Each number is 500 + 25 x the weight over the matrix's rms, rounded and kept within 0 to 999. Layers, rows and columns count from 0. Numbers have three digits each.

# layer 7 attention query, 448x448, rms 0.0491, rows 27-63, columns 112-223
486470474529536516513502472496474488481493500500489476517502494479499494523472492464495514502500498499482457535526484508437497454482486480521531520497452522428499467474560551497499497508504543500520491517504541480448483496493530483454463472526480493472497488499529503501486492503457474480498538492479469484497529473482517511497535502529
486471518499472499489473476471462527522514466506464531543521491521541476509490522479511471507523427524488490506497503494507485486482500484502497495516481522469500496518484532477481555540526501515488484536507538508500506501482463533500499461517496510487523478479509517510492478489501451484506496488496540479492490526494505501487497490511
493489439506530514548491502491474506530504522499509518487519528479509511581497501486499515483501522451461467529486509508524511552497527479488499509485485493446524446515510458500530494506542472528513509470527479510475479498471477526488496522527515509498483487447472512536528502500507529514480493495525517538492493491535454512521525500459
482530481511502539530453545498508523455504475517527529485511497491489510458493518470511499548463516517552513509550467563472509507469466526534551535443504443529485476487539497476482504508523492494479500485491499502489526455457508513480512514488503485533499498480464500494490515514492520516535507505477502473492503441446458453486555550535
517508521477507501446467542509536480525504456495505498461472553482484541521479532547501471448475537496512557481476515477518486481494471474505530524533539533530459471525464496553484467496535522522497478479517535501463511509496516491506521497507479487521478525489512482510470524511469487523502485515484522488531466510504498514505510489458
519515499505497506485529500540506498572441530470497478493506507484520500508520508522485461513562525506457525502487504530506455486520531483511509487529481476491480496510472506533515536500504500504481498483504532465539524502502515560534460493517511523469530499528524483504500479490500471524544508464491485538502473500511475524504477522486
512528474493513501470510530496528465494503538492498541476519504518482519489471502491490495447507509492492465480493494477515515482536495517463508474483497518484525521470552512464489480505546516521525483490500511520502525511494493487494523505530512529484480554503511471516512482492486478479495474516514539493529491476515506465516491521506
479521471524514511542495504471512447519456525475470556472465527535521496535460474483489524516489473484473508518469477532524462467500544486509506518496533466457534518490494491518488450551527477453508505548490454510496513522523563515485486491503516521506480471497493488505549478526533487506503459506494506568526490488517512505496486462478
502506488514535471530522465477475509515551528543508488489486471506493461532487466507502542473476502488488432525492479531471494521566507524509472524447499461438503495481548477504506488473511491530532469469509507504529519515511500504504478511471476452482505479513492514535573475503492450494473469470471468490506490437465507472525477491521
529529541456524508460489479507525520489461507505513499485427530480481458509470517488515482503503492538499509520491495505477507512502499505494479480535499512508468476512491505518472502504499529462468527500512472512507487515551513545542503514516483480481501495529506471506522504484510512493524509535477515515528576535514535488476504465504
526483483487498548520512530496486513463524501477507514525501548515513504489503488455511488487537524510491515493508492504484568497484499509504518510508498507529497504541484471483487544482509494531458492499503559514499494488457483480472533536514463523550489504491500489528481532486505488476514538507546568486473463521503485481537542496540
512457494499501467474514504509467524499476506470505539493546537507505534512523474482499522493455491533503508466554460547513515535487522465504497532502500475535503501517513460498464518495473526493495460545495543489502490520530507479529545528457496487488483487450463512510467522480462480470498522488527463464454481491506473524449543496482
469484485497491496470498524525480493537522524483494460492496527522512521482479478521504501527568482482482488490522507494508477542505492482485490473504500477488498490501504507471481504486525518448474498569490485488489484523498466544504509514531537527501521491508505491521520466511497500466473494511522525493538470531479522510523480475478
462487500486525490523509486489456486465529531506503553483498512511492509485473481480479533515476515519487458497525487518498500548521499499494507533535506490500492483541518500520510434516496486502477482487516497485496473523510467498492487483457503513494451485468533499517505518530479506527506527500536535469477490466530511527484529482495
544463492516513484522538507508469482516469550527494508533543518500517476536486441495506507477520494497443512469525515525465475519497518496509518508472541483496499516506497499499457526501462490531512520542505513540525489545473528485464502498526532470480484509496482508521486500519531496490508501486521551500489451498512514475547487525514
469500450503502509513477537495535513530539470505488523516543493449476508499480519550502507531485495493512520514515481500465540505491500529489508470487500462550474498443522522512518494541530471518496452460444514504542507482474465489467539476492432534528477524499516499483467445486455497502467529505533448515509500520529502506494468496468
532499529493508473462494440543509474519544528476480455494488487482485459497507538483512476492494498511490495519524487489486443524508536502527547546516469496501502485502473498509479513483508463517517525543515491460555499478479495462490500477473499450518501481507576439503495506481529502481484500499520509496470472504523503479514473475494
522533488487517486483475465522487497499535514504493531536510444463509488533554525496505479529489477490487476492529490502460472537512469495497498473500415534495512524424499487499544498506457465486475494549514519525534520508507469512524510497486475478512483489469516525515529500504546497523475493465482513489473467493508507466511490453480
567485503535487526467499501499491512538514543501507501508532515499537529466515498583485469540481494532476465466514471480498459533468513471497470474550516480555484509492481487476518503486454504498498520479503509508556521513479484471505486466535507495515513512519523510509508479496514475481511470506536471485472504520475490501491498499482
493501519496473491505469514502492464466483545469480505496517505498549531477469489482525521474493450498493534506487550519515503504514497516495482474512512491519522510497488509492538437486513482463469472518495475497536533538487534462497522484499474506520522529503500501451539467510531491483501500507499487458497501470533511484494474523475
467452506507467531459455463527481485545512533481492482513503460512515518529512485504494531498533439509520496519511510456458478534467538476476498471490511511489499541476484502478500476488512477504491513526472511466521505510525470537513533459517486484455527487503466503462518464492551486512498494447509472509538488496556477482518495490453
456515460490514474504528522495509459507454527472517515509458482526506499447490490509479467477515527507506515510450525479540505488503480494500493515496480544496557470508525491505512494484482484483505473499499460507511497505497496471510531522488507546546481524488506499510517497504508510499479498495528528508507435473529522485500512494511
500482463484520538509464472502475476469498496479526526470496492519521463465470497475490511545528482493508486498518506480495506520468545476498505491523505505482478519525440472503478497455526446478479553489473531443521459510489488510522462497493466510524505477441489492472474511479501526490454486450495512470503489496511478526498502468507
458494473454529518499475510523496467503505469518538539480500517492471483583510510504506515454515491480500500503473497491462505498485457506558452517499530475488511495527490458502494492475444506528526505488523436469457492469517463469563481513493451485466514508520524473471509486540496506535497503473463408508501535480480485510476470523466
528522497477532498508509490504522464455520514518489531462489541501497501530471489517514501509490519446482473464481472512492519471527476532492491525508503508458528508475512482525439471469475543505514483466476488523490535531517516434487494500513501489489500493522496489481503496499489473514463474527528471483501534501517532497495493505497
485498506492498556465508482493444526523490481485524510517451481492534509480490512475520510476464527513530495540467508536523480485481514474529456507510533480555468498499489506505509501485465503494532490487485534500502563495490510502484517527488467501504485527540538507516509488544466508535503547511458491478458456503452489503489539486525
491480543459508498445499504541511535537513469546452464509475529492489473502512515549531486518511508544497493479515528525502511512437502500556511492511508486508506449539459498515498509506481518498500500502484526492520477457529471515527478474531484509516516476514510522472488501506459519509517515523444485460525536535495505489509494473522
481516501482494485462539510517498479511453471484496494537443488529524468496503504541505513501528494512484498503493492501512475485523477416501534475493522490484463498549475511484496568478486490524496522486531478486479487472536551526509481483499548503500491454511465470493506482521524499508516510490464484531553532505484526512481528453481
541506528458483497512527502493477536512539545532516497543511484521561479515512501500500491448510493519466478471507515491527503545486521528515472458482545540523530521510474478541507490451457462514501539501524533509517494505488486511540506497556517482489534511468468498500494514500474501507455516551533503483504458514525491455508452517491
521486511475502516492507541501489517506503466491543502479432513478522477477491486494499499523520511555516533512467521531499451502533529530516475490475554522462494500518517454478497522514515485486527524545522486519500506489523546525507475535506530564472510490528515497498538510471491525510494526466480526512479503507512515517509504520534
515495500507500529472469520503554552506481499469494521462479497462534475468489512452539502515553504497508507471539507488484509490457511465522509477480486502527464538494507489441502502496492468499488490498484519540476476492516509512511521490502514495509508497481513476515489479520480503480552510501486513501495463516506507512493523516520
507507536515497468510505497510464495484510549490512564498514518485517515457518491464549483518472519533501461530554492512509508540501468502517479522546556506481490518538531509533503509480478539492527464536506489517514485468514460509482441460488508458518489506502503523496491523528500490473511485484472516466490462484522511533509474505478
485465539547475518489522521515499505505514510455503528536529531513486528519473503472525514490503503511524577505502524520496506523472487495515511497526522508539467506551517520486512504485525556530499500487479549514514490511483532525506502500456472469523485509516474520528477474468483492468510550514496532493462486467502490517544473470490
495492537510515463481501461519479557503519514456523527497543525491548523519519455446521480502507486521491546484510509484490530486481503487457524515494495499514449503535483506484464543529500503495503480501475522444493480466496496532511502513467488471531508509482465528497480505472493485498485513528487542518483465528506507505490504508454
489497508527497481489507479500484514496502478503549482508517517495480501493500473488503476487520542509464516477499479516495467524533469475531511512465485521504485498516546454488482515500544477518520488515525511511481505511465525513493502531497540521536495507489514498511474506510481510516516490483531465458500505507437508452531529524538
475488472523480526489491506507519548506491509490511516515508452488505468477488522493478499542569501522490493519529489486508447488533501514492529523502465494463470507530483506489524496514507442482500547523485502468496517464498496553488487498513503483534495521476515488519516494523526503478496498482492526500482494482489516488539496506491
495501497502506493452505517491500486478470475500498516468481468547498479535540500506505471499584532496515468494504520499505479500510474530570497490542503529501496493483490487480528509513485480508487486503500521484538483560501478522527495484549487516534517498483510525517457479507489450511495507512505506490505512468514499495478527484533
# layer 7 attention key, 448x448, rms 0.0481, rows 27-63, columns 112-223
480511546536480533484539518532457527494484490489471513508519531487507519523527553435517496515505515472520490559489518527484521501454522500495486497492477496525496481496542503491527536483483496514526517527475497520483528509514484514508492511525555493469477528503515486500477496508521465541462522505474459499510499479492508500518545499480
555544466499527558486478465501510474536435465535521504510512510498466517481500473480487491519471562514529521505498508499464512470529494495475551487493488473529526505541504555497503467529493552521472501514523523525466464515478492510485521523483496482512494494481507485494496464510553499493521515535480503485490448483508502496482510555523
521482463500541453519510516515477485518518484534482538496512519486515533503502521542462516540489561474523495494508459456519507493489531505523549491511490498499499496557488547494516464496492469508518516510498507479453447515465481561503496578465497516524493480481509499512499515488445489510495512504520480490514502500485458503503491495495
466541478490466459503547513438487500498548500505480533517496485473492515533508492446514494482477496514489482517543507523522492486476515542485489481486503499479507518511498481493505488479514466488505495487528531523475507497479482492479488515495487478485503503486489492496505505510512507519517500480447501535488546523506500504499497529505
429536511508552457488503489433504517511483506527479491505506554503500478545467486477454462507482495524504496501486473540493502463531518490500517465449525471491483500459466499518516474482528533482504471494486542444515509528488490515499504472493472501454467483529480522487485499497508449464517488460532544512479508526513451484549512512496
517491514477503505545519510524467490501494539529497482501545513488517503488510501495498471485497485478465497475467489495517514520526516515500525473494494462500481524493484495485471477493512498476519495464518487513519505498474530519512505459511520493484493512509484542526511473475526471521479526525453527515500481496463476483494438483492
488464540534545471485476535466502505515476526544505514491491522495521509517496512475469481562456524456498467506470471501479488476501508497489507454517460458483527555484504567488515494516481533491528500524476505520478518478488483527498499501539498500481502462507533466493494566492495469507494521502538533497524521528535497498488511506552
515512487481512486514504530517502468480518540493527514511494517521506489487485504498468533507500488491430496517480447479512481541456518483533516483508513486481492513514516514480541465465510510497487533528498466538518474498518512551495548494483512456526502485520429491530516491492518484530481493484532490494486520491497519511522539488517
488507522510479503491519468497492540518498520461445523504512521514519484482522506535532493505450576464513467498489525522445478533477491534566551489557468520497518492493491511510543530456479491497533520468491508534489487525498491527505537534527495477496493477518468465507518509499510488546516502518447468490514481496474485528499489548485
501514541540499552469497497530516484473519473485524489509500497535503533522521466489526473480535511533502527528485506501484459476514492479513478505490570522511479519540453515550446518514455469503457499477512479528487494488502532458486494506532505501532474488546503482501509482488514488512542479483475481538530507505478540481491512519460
458533541487474540505525512454525510552516516500472510480547498497470485507531535509527489498509520487478500461500523507468548506508496493484505499512483472514492527483488465491483476517493445524505485480516479514479489452500451492501510445518519460459479531447478546465492468541454471489517515534515476462489474465529468519472481537532
487474543493511475496487499496521515497473496528478486502522483474487501540494451459483535508446497507449490495514528493501460562492497498510475550479439492446551512479496514506519511515531501501557475527491504502495485529492495518523519501502491557510500478489464535467499509548513507509467499458502480496454521482460482493505504478493
547478482540521489504477513477543490512490493501496466452493521503487481497512497477554485526494481537489509506487463482477521485512509481490502455477504466517499507486499518500511507489488520472448489475492453503522503463510456503509524507484511549498512476511492506488521512475491501533493495488530543480504530499489498470514459472504
442497496483493483497463509456489532468544510492480506469478498477506532491478505497465498497504537469465522500532492516451498487474494509514508491481438529476491516495483541482557474485503487506518503528474522554471479474502516563507524506543522509485488483491518533507483465562510463508473512508493478517514482515479488510550541499521
486527540451533526488524508528503494505484507539484469517506477503505511516560493528502527460480523460469456471501516489481513547465497498498502500518441482507490544463532495497484472490469506512500509515514514508486498480487489480460516499505510503480494512482514559508490499518540484522467506513500514491473475492537476527500472522515
448496524512491510503479504514473536501480525512503505518502518479478489483480448489518463508513527507483529494539496526486539518452496541486495482533502538510496481567527512504511504432530482504479505474502529525511501528536477536535525489497530519476510452491483496472531506502461528489527501466484474506503492507509477499521490528486
495497483528483525501516494504497514475509526491505545503482515482494485496490518503459504465492490512502488495477496484521528523509500487487490498530488522530521530496494493536494531516440506466513489473472476538516511472480513499473532512528521454473472536467529523490532480491488484520499508517532485564468494478484571507508513457448
509529470490513514512462521494517510458519483528492494520474470504504505531495476529496479479509534490498487532523499477522492499497501512531515487523474554481508509525503483503524521489532524483492522469510496483494516499491498539500496530499501446474521490505498493560503508492487540508462512523498530478528477491487529500504486469496
532482508452526516496501473487532536476528480495503499512517513495500466488531475508483467486532472475498515475513484521517512530499521512492472459481503489494464530498497436443520528498481505476521520475506474511589547509502502508518521476536481501504472501487474515533493517492484528529525475503489529465491499536536510485508501494481
494521514475492491503521513492493485507545504509498512514499479515515485412471467527499512504501441483481476509532471516543492534467477488499477451510480529474528495455531498468498527500516480520523491514500507526529510525555490501434507533488535510481555508508492488514469489495519526518528469488492458518470525546501487496488497505522
509514509520501485512473498547422515512499513512518491504484468482521513470478457485489507548508487538510513529510502478500502498494500518490480493508466498521506516508515525483496507486487475485465499488485486502509455520503490489496536508452511520546526451523510492493484488462471519498498516499530512472534495476463493453499496482452
529518513484490453511465513466513508510482496509498476465501487490544495493491540462472477465514485504517515491492494497538495459507516510492523484494506454479498515529471494487498478481488506538459485514486447469508501506513492504476481510492476493499515484522536510505509526507500518493484500478562538506482491493508455503469488510544
552501537471489476520480465447487501526536489460516494481503496522513524511454506489525465512485464516473567518528512494532520514480470467497497530538521473487498534508462528478492468508538495500473498492508483505534492461504489477497450498455529517463460463502515531490525498489503434489463516482518523480520499518484519462518527540446
535509497474466434495492533472505499433538542472497518458497503546525478444485509478484488510499461480582516487516482480527491461500532497505515537480524491482515449554488483520516512477488482514459495487489507488489484527517502527485493546535519470501451478514502505473468466528555516484514520501522500514515492511515567540498540502470
485493487480489503483554523515468465507479514497475530494436498465527471504469447510512499524503457482513453500504470461454521540499508484526506478503517470429493504496461515502424499497462525489482521475478514484527524485503535489494526465530490537446491490502491531512509558502491469483458498486480492513514512499498510502496491492508
475505543516488525483497494513538517465521510488490467525490482512466466493520474504523524478503469504552560444517508520514546481496495469529489503497480469549506445498481452506460497490533531535519452485507486492500488490509523505505517491476442492530457521572452483499531485520468503486524486526514514512468492515506468515509492480521
509521476488527518486489486516507533506515475508533504499497515485448520492481431509535480488508510535512526502501510499465499447466516503504507545453503559478482480491490491514501455496519501469484452494503500494528484487506489459501473489543495512487470458485491503489468470510490517491548457514472467516502522475525507455517519543500
518513506516513523460498478476513470476505514473484453500498474495494474496521502494482471514511438493500468517443498468506477501545503528469450513444514479498501523479494500479496544521477481523477507501504518458482482510525507517477469464479481526514468531528485506493502516494514504500511514485525523516507525532524486478506488505459
530489510481505527452507468459497483550467509497532520473500510520514472421541499567458496484476525479504480495471455540487476513512520518447511507494540472493544495496465485487451480503499519523519529510538494498531513506494513451498477519515429519472553498517524538495484434513517476485528456544499474497478476520484502516482505533515
500501521506515515480506501492510484485512519490515495483491510561500513501524545473473500482455505479480498553501435478543483466527488518489508524560497506513513502505520513501473528534450462489554440485527479513468503500500487441456463494452517484549502516523497500461505524480525486517498500477520503537434507491521511481472499539535
519533491528526508477504469451523480496555512516522476522482492514522505506527485489497493444503483517514507484522521528490464467491502507500439470479482534507481474482491483497516511504525466535502491496527525476520501488492500429501481473477492490497516497492485514477497521522494515490532498447507492451488533506515472466494475505496
474537436496483468516470445475527504472528492501515516486501476485498522519495467491473473503443511458438491507535491476516459529524515496518527517501520534490505514452511530477535505514537467502522476542504499525510556491503492503480514526523451481464533449434499500540474467528485498486448474503460497481493498491469504499499517510536
486560505550456542506475521480530520526524503531510525530493476506433486512494506494521487461469521566478505530525528497469503496475500463517526515488485521486504521546512528510523472541537479543476488506487526508541487520484459493503530475501465510477494503482446489488489475507487510486495503499498497473484504451510448520500524499486
466499480505489528483501498489522508530455516479472537505539465506511499508510499553500520507451501496454483482542524507494469539506483507496497506515472491490520492476524515499546484490483505488544483562502539488454496477455493538499532469522506499507539522488510513538504487496510479450498491467504474496503484483498494506524463482529
516478524480525482470524495456536564518525485495508510495489549504531515506533517508488496487467530494517480515497507520453517489511524506490463488480450492497493480508492428489490477518470499493517519508503491485501540490499496517509464512488475491467439546524512557513478504516485508528531503511497519485457477511521503504512536520548
529504506491461522583480503504517469479492518506513478485496471474483498487485508497517525560506533484480546505516497462508501491519498478509498473510446502529508505505525515499507498493485479448508489501522487524508482462502489521482493478522502457477518505479508500512532499515510463499539515513502515475525477519485524485511500504502
535507500506532509476428461435486511476512454456505494490487473534498497518493469476497513497505506516470518476506455502474498422494524484504496490487472507535445520517494524494512492479503508536491469492509536518490533481509517454534468504492478476503464496512482463466490524513522482487503516504525525479458493518490475531482490507516
# layer 7 attention value, 448x448, rms 0.0442, rows 0-25, columns 112-223
509461509496490518476508536546483462486527452491523496502494463453508480516463543484468485522532542484500483487510484524491501481502484478474551458548511487481493452484495516476554514496512469514518508469494501513475503462536511484527493528514482477546527514517452495472557475489515502500542497517516549507497476533463510501517475483503
508469465524516514498450485542483502484517530475506524495481438479512530520487532516506478507540503474486485506491560483519483497520504504505501482568500536496512526533503499476539485469487509511544512548517503504499526439524491543519483531473518485479462538538513487481551509486514498550480509506532546491482471496537512518498500471501
529467501489529525407465578552477487517521546447492479511500478478521490491494506513478459485511514492540493496503514513512478522529495460466533476475550507489494451470532500398527500435527552530501502505490501513470532438520510516502485513485478504479498515500480524529503517480489539531486519488518510476502493517441513514475472519488
499480468508505502531479524527462484516482534494488505485565471438499492482501500501514495498492504517536502476447492488514509499502528486468528482550504514499507556490515473462509548514448511500586502484494529468504529507470493494519544514512484492478505512509515502500545495530516488497467526530512463545546523455508460484495501446519
518506552501436495519482523476474526487493494548464477491522515482536505498484491497501503522475499478477502479506465483521521492519489508486531493461541514484470500513495526510497550509504536518504509531506478521535535497508459533526528522482494530493515516499457482520515495491515475501500505519523496508489490467511493491482494504542
572476452494500467493523536495508465529521485488528478560541485481513516460464478490495463505506473516511480486535487470529481507520490478525526533470536460505483511494465464458461523505537517472517505484449505491556534511476491474498537511535493487532499514500486520477522499502519517486534492518492456492521487474450457510488510526494
500456491491489476547500479489528490488498486553463513464465549526499513499503526530480520547517509455548468509519524503498454521499491506466522478507515500504525474490484538480486535505492490497506465504497483523526481527500531516474483466492491506488475503466502508544464506500506486496468522553488537478480480551511536488523501484479
508513492526468506590457559534515518463511501440496507528495444481542466528513496509534482508470436497498487500474488479511519459477540465510491485503525481470520536491499516516502533531516484503504518524486470508462534475496475451486495496485514509533515511493543519520474501521523545477534491476488507514516510488513562491443447500537
442481555515510530463518451528489523488489501493485476462498479542485509486507477522479465492528529493455486501510534487513479525507489503527441499465482517518516462494535466484535510423470482474484469497499511512495479465543477526501514448494483483480488515530486513520503514485526510524511498494526547472498511484494526483502526472471
510514495498472496453476550512500525483501502482473532446476517543487518529544470482509483431504501512531464513491538499477466490485490529497511487491510456528516452531478513516445480489505488484479456528498499518505406523505471535522520455499461508495464509480543493481468454501478493504500509521437508524507501528500527496436472534490
494461487489556511450522461500501529528468496528500517494498463536502549502479518480455511524521516522478504519471513461527450501524515486523505498537517495494504485497537536471549490475480494498490480513477505528488508502530464548491479494508484464453442524496529500476525517501513494502500511516489488500470477451481505490507526476507
516467491513533483497490461502510527500466512530509534481524510499455534500559471497496471497453553547516496499492535475529512493487506482500484505511514525492468489499520504475516456462481486523497488506531494471533454532453474530488486490462497456466477503538489502538526489518529481491485512507519499490505506457529509495517515488501
484565498452521482491519469467498508492445525525460480529493516482478542492496505523477482488530513496499510495523567522479468550494490517452517486514465513498463509477514481495508461523527493493504510440507491518507488509480500515499529464520470543436503515550534501511463490527478477501490523561483495511492504462499496491505496507488
487458498501533463496498485470477527500514503501456487519570543495518528492505492518529503487480483497499512498506463476538505507515514509462507531516515529487527516468500478538481543525491510517528486488508526487544508465512505490469540509512540539497511494491497470505503505478540511499507517518499444522454487443541456506526506494507
511482465481525498526539496524511506527505482490527509484527488543484555447513484511508477494484515509490518522503496476502503497506499493509498504452531465499513472528485530496477479483518463505506466545495505512487464455533502497511496490494512495525496508471526497495485499470490418513460503473515525480463510526467503503499466481517
547488545499486506560489527484490482488484508499489471521511545445507437477496484508493498507459461488524490476522510526471564481497457491505496522483463506493513476486545496540451505502487488472525473479481477496516494517491510469487489471525533485530497487519469512522507517518474484478527465478497480532519501583513526519483465475489
423516493481518473490495440422504497495507477492515498473468500530467489522484513538461489551538515504448479543486561500500458522506499517534494484528482513510530490489504523508541485534514492497469460465493491528495519509509533536498486461519450507528475507504556495506481528518475502476529518529495545505451457532502502495511492481527
528444516477532467507523537533523466486504500476461501474509570480500501462525470498515500485457495503523490496529462471513492505507500506518500515463507532481508452519512506490486440499519558466471488497528490501521486454483504533474527475516522490488518523465463499534491494514543535509469496525481529488464474480462482513509537528518
523515508501541483447498505508502524504509468515517511513539481502498545463475473510484510497549519483477480474479454502502519527526488515509451478490543501491487489491486546478552511474525567508503520498497500476555516477478510523504557523546537519526505504469466509493490505483496516488530453484502556489476495479470522509514519489495
443520493498514475484498458523482516496485488470533525439504452564472509454479473502496531526536545498492477497463517489533493516497494534495477500493551541511521517480461499481528476462531490527500509516506506513505522499499520541515575514524471485531494470524486481462466480502501493502510475513494498454476475474460497479482506485506
503526466523509475519503526479472523523479484541463517498578494479485502495508515497514474464449487519486536507489520522498512506483470494478495520502481466501496544502520534525517473529508512505565481494501476486532505521481479515477513479485485488489502486492487461536473456507503499531512502526451491539527538517491543516447484503522
495485507501533471453539480550503496523476520473536484489560516535514533510507460484496516474528505502508464521489451491515517499508495548500452522492568526495509505520513516448555476481529514511501518487493508477518516469513491499478531487469543510504484523502483505530482492465504493496515495511506524493480481454472523515550506522501
472482493501514504470478504543532521521469523533517557464492497540486561489521469469486513462477514465504483499528528540481470536516463500505452480501496526508473488504513515488508493454479486528499492502500475519500469474503491537491492508477474529485487460496510484513509462484472489475486457524506505480488493500489516466455488535459
499515519490478526494456492475469483517522510552517513519521448472503501532517504487491488510450491510473544468517499522507520531514509492509509500518515527489502531487487481536462491545476460491523534475514514480506521512532512491557462491453541506515497483528470522480520529512513502457512496511495515532532520522554491507504519473456
475509452495484501526447513516497476505534499478534505482491518509485484536514517509514505469478482528477499503485480488496509475484524485500549512498478489507529557520523473570473534548486507507510517533495499502520513507480467492494450490479493477518508503538525493538530529503497516496517489462526463487508515505531496490508498446539
574473503513511515451483491523559495510483482460451516487507534526502467514489520486488490470532490497530511519481499531485494515505510484518464505461481476520483474518509516489507528464457529507524483485508489504535496497496515470512514516496509508469458493524487490490526493491493509488455475480456498497525488465460512468452502504490
# layer 7 attention output (transposed), 448x448, rms 0.0375, rows 0-24, columns 112-223
447506475499558504531478505474468495525509542516494519499526528510496499491513448506492536513540491537537477493550497490512494552456541508516499491503467496523521503526484525503497500505526506512544461488495543540457456530459530531525475501519515517479464499466515491513476536540503487489525544494515522506527544483503475499512493538441
517505498520506530530498496484494477501499505569450485480499535466506504529509492451486545500496487468508488527501495503500479516476545512484536486503515512524496470511503518533526461515542538511502441464509515512513463531488555482489508466476469491486474475487503486492484482528499512520493509514490512494479536470504491544526519529469
449498521521554497539513465446472493487501528499520493482522539495516485494537469484519532485479494493463462509526481482528544550486511506494531529536488508494551505509511471546519524521529477496481473494479495530504429492463499504486519524494529492482503501509490504498459470542513513497496532529523505450499527465534515502516497541514
497518529502521502481508454479498481478515478549510492528512533518528497537498503520510487484544509477533512522474504465503489530458581527491466459504525488497446452510481497483504476483538553514518501514475512514501471516493474530486484493478474495471481474498495515485496525487507526539489519504483513477475505467503508503473472487470
514548460506503530491480467476503457514500499493523514498520506511469464533513525471497530489494521498497490497488495507524508502511518487511495456528477515486510500453504492512540463466492519505489482482493516475535500489493521444527513512439531521468476486519509497528495483489508535529491529491498511434496509496541474521491483496537
479502510487517451488501454501517534495519509525532504510479490474506444510551532504462532482527478518490476535536469497483530463526531498530447484458491512504487486457516507507548475489498514484508508539515484538486532455496490525473490483493495508509490519519499491512484477510485538517484488544520536494476469510520511475535488474557
530542524531510487502509504507427499490504477442487493526493487523466502475477487461540513503434504531482497512516503524521526463470474474545512543518514488484555540505492451523528497500514505501469499495519519523495514472550481474536500506515540478438515494509469510494491472545519468476512484499496438476479506486508462493525473546513
511489472510480494487505481483449486514480485504500485488517554479489519514540517498506431497479537498527476498485501508518457492476509494490559494481486484532472510489475514472506507500509534497529485462540511505533502516452489548492487536520474498455470457494526499475526475467482491509481521489488510510469505513471481514513494468493
512535521507509466522521506487504469510504497513500490514528511515498511534487515489502514489512497483485486495462514499520523509556465510482495556512517507492522492481519509500460505515513515509495526530443476509488504463517541488521470518480540500533514493483509477499477465498493545507497504506525468521492515509516453517482488520481
531508540471509495563496507500544496527508534471491487473464500532490481459471518446484513517449476462435501466496476489556516533521452488486521550509531517446523523492504469543482492499505457486431528469478469488503495486526522444465516507473509495553522502546480467502511476457515501512502542490540474486465511484505461540546492492512
478506530507514539532504526510501446500521495538509520493497472492510525489491526499510536459507495454506529488501479480553525504493534530508481512480525507465482512520485466541453459505501552509490532512496495511498491495523551486490512486479469517501509502514470436504500514481506487524506475504541498492490520492530477512480452534487
525529502481509506513542544518529459483491464510487506495485492496539506473486525515526572530480492486504489501485493509449509504499485540477464515496518495525562497515524511509458504507476513523486527512501486486518508497548526428485528521508499521492508507489497503481511525524523506535483458511503512503491512483486529505467534468520
545480512498485543513495499515494480457511507463494517475484456488538497535514493503505506498476525479537510504510479487482499494466534519498479486471535478538515538483513512494502496501470477501469511542504471504498505481514537493493505494455543530532515489478458507526540506508514496513518476474556494487525463523492540444459478522538
513535486509434526510516495496536475503505475549511501498462471510500474524498495509464556515501469487521496526475493483494530471531527503522428480505492482511493472473503496491522486512516524534497497553535469466499501488512500469486476433466475493505477499516465493511476520483488516535476488553525492496510532504468505518469498488523
511516553463507485510475514515504481517496489518486475509482510524456535477466487524483529505460470523481483457492509521520505473535481508484512509525464498465558514505496513520462473513491528505485499469549495509548492485493503461490482507533511476489514492505486471501504488479464522530533508558485459508502502471495433507538512521526
504487492490475491432521521508507570469483485489505521529510466534493506486500489496551463521561535547502487472494545519488491524493500505501535493535504476506483508487495496461513520500525489527509529525459503462456482469483480544494497530503503546498521481495522531492489500564507492477529517486488502487507489491466487507512545500518
502477504542470542525518496525485539486542512508543503521530512454499474541499526533516487467528494506541559539529462497526494460502499476529510513442508493509501573526476505478449537546493452477467542528539504517451510478544455498496505486474530503503547476518503508520491496505521495463477478491575477540518486510514507445481478536512
458545489483522482482484494467493501521507473528516496480498471543499496513505506487524537543467530488513487500481515509497515519499523517515485506492449524516508499463523493528509488532516441511525534540511501535467519455503522463509463526456539497525448487522484496491501501559493516519502512532523486448511526478524499512485498507497
501494491548512484512516506490523480505507523527508487486546514497511483526510498475475531455524502529538488508578521497507524492488504527514475450537464529487548509503509481513454477482533471478532502498583496510495485478504485460508454474473534453511501499529457468526487506512492562473497479527528460459533487459517470485483468487515
522502518500527502518523499471495483494485531498484494472502514470507530519479519533496508499460534499506445512517480504473477490472506519467524480509502486489523493499492530514481462527521493484493557493528495529508498493488476480502486479456511486483495511511525431506541536459513501495514476543537504513516488497509496480515492502493
522504495529477517494501526476519497513517460460523509521510524516563449519509529476511524488526485493518510507503506530542482523485512515504524484488519521533486506488530476483509497493516498514479517521525513466500515466501483506469482509523502474501509481503490491506513524477534514523494528498532487455465500494503535503494531459489
504481515519478505533480497493484452472512536545470506495502496498501522523518513531507561502460520500483485492491505492499502509503483516489509467553483523516537499502534508557487459500518508514519503510513473511513480480511559483450506498461536509485486514487472494496515497513501566497459467546506492472520503483519514504505480515537
549490544479513473498538526482485461507481543496507486485512500524496523463503501479480511490476504493469485468458502492500519557539507542448496522540506509463584498545474488521472480469497504482494485503460484493503496479496559452507517491505520468517505526537487516513493544479470483515518512511567499482536535493517471511510503512505
460506466491482493470511522522511559495476491477461525510491495515517488456516497528528467554563526484528509496472520545449466485500516503491472523484492481523492467502519529444526529499516498486488473511514532494486500531481489542512518491505445534508506512486525531516469494513486473465522502452465509519510486510464536500503518489501
472529489483477491489504504474496501516483458537486490512520495529510546480495513515521468517556503465531503524444522504489459495494528498500515490452501509516440457497496557476500514511496510512533512465508518467516490500499491531484506536542474473489477481514574519501525481490517490512508530469453527503469502508491506554488513476451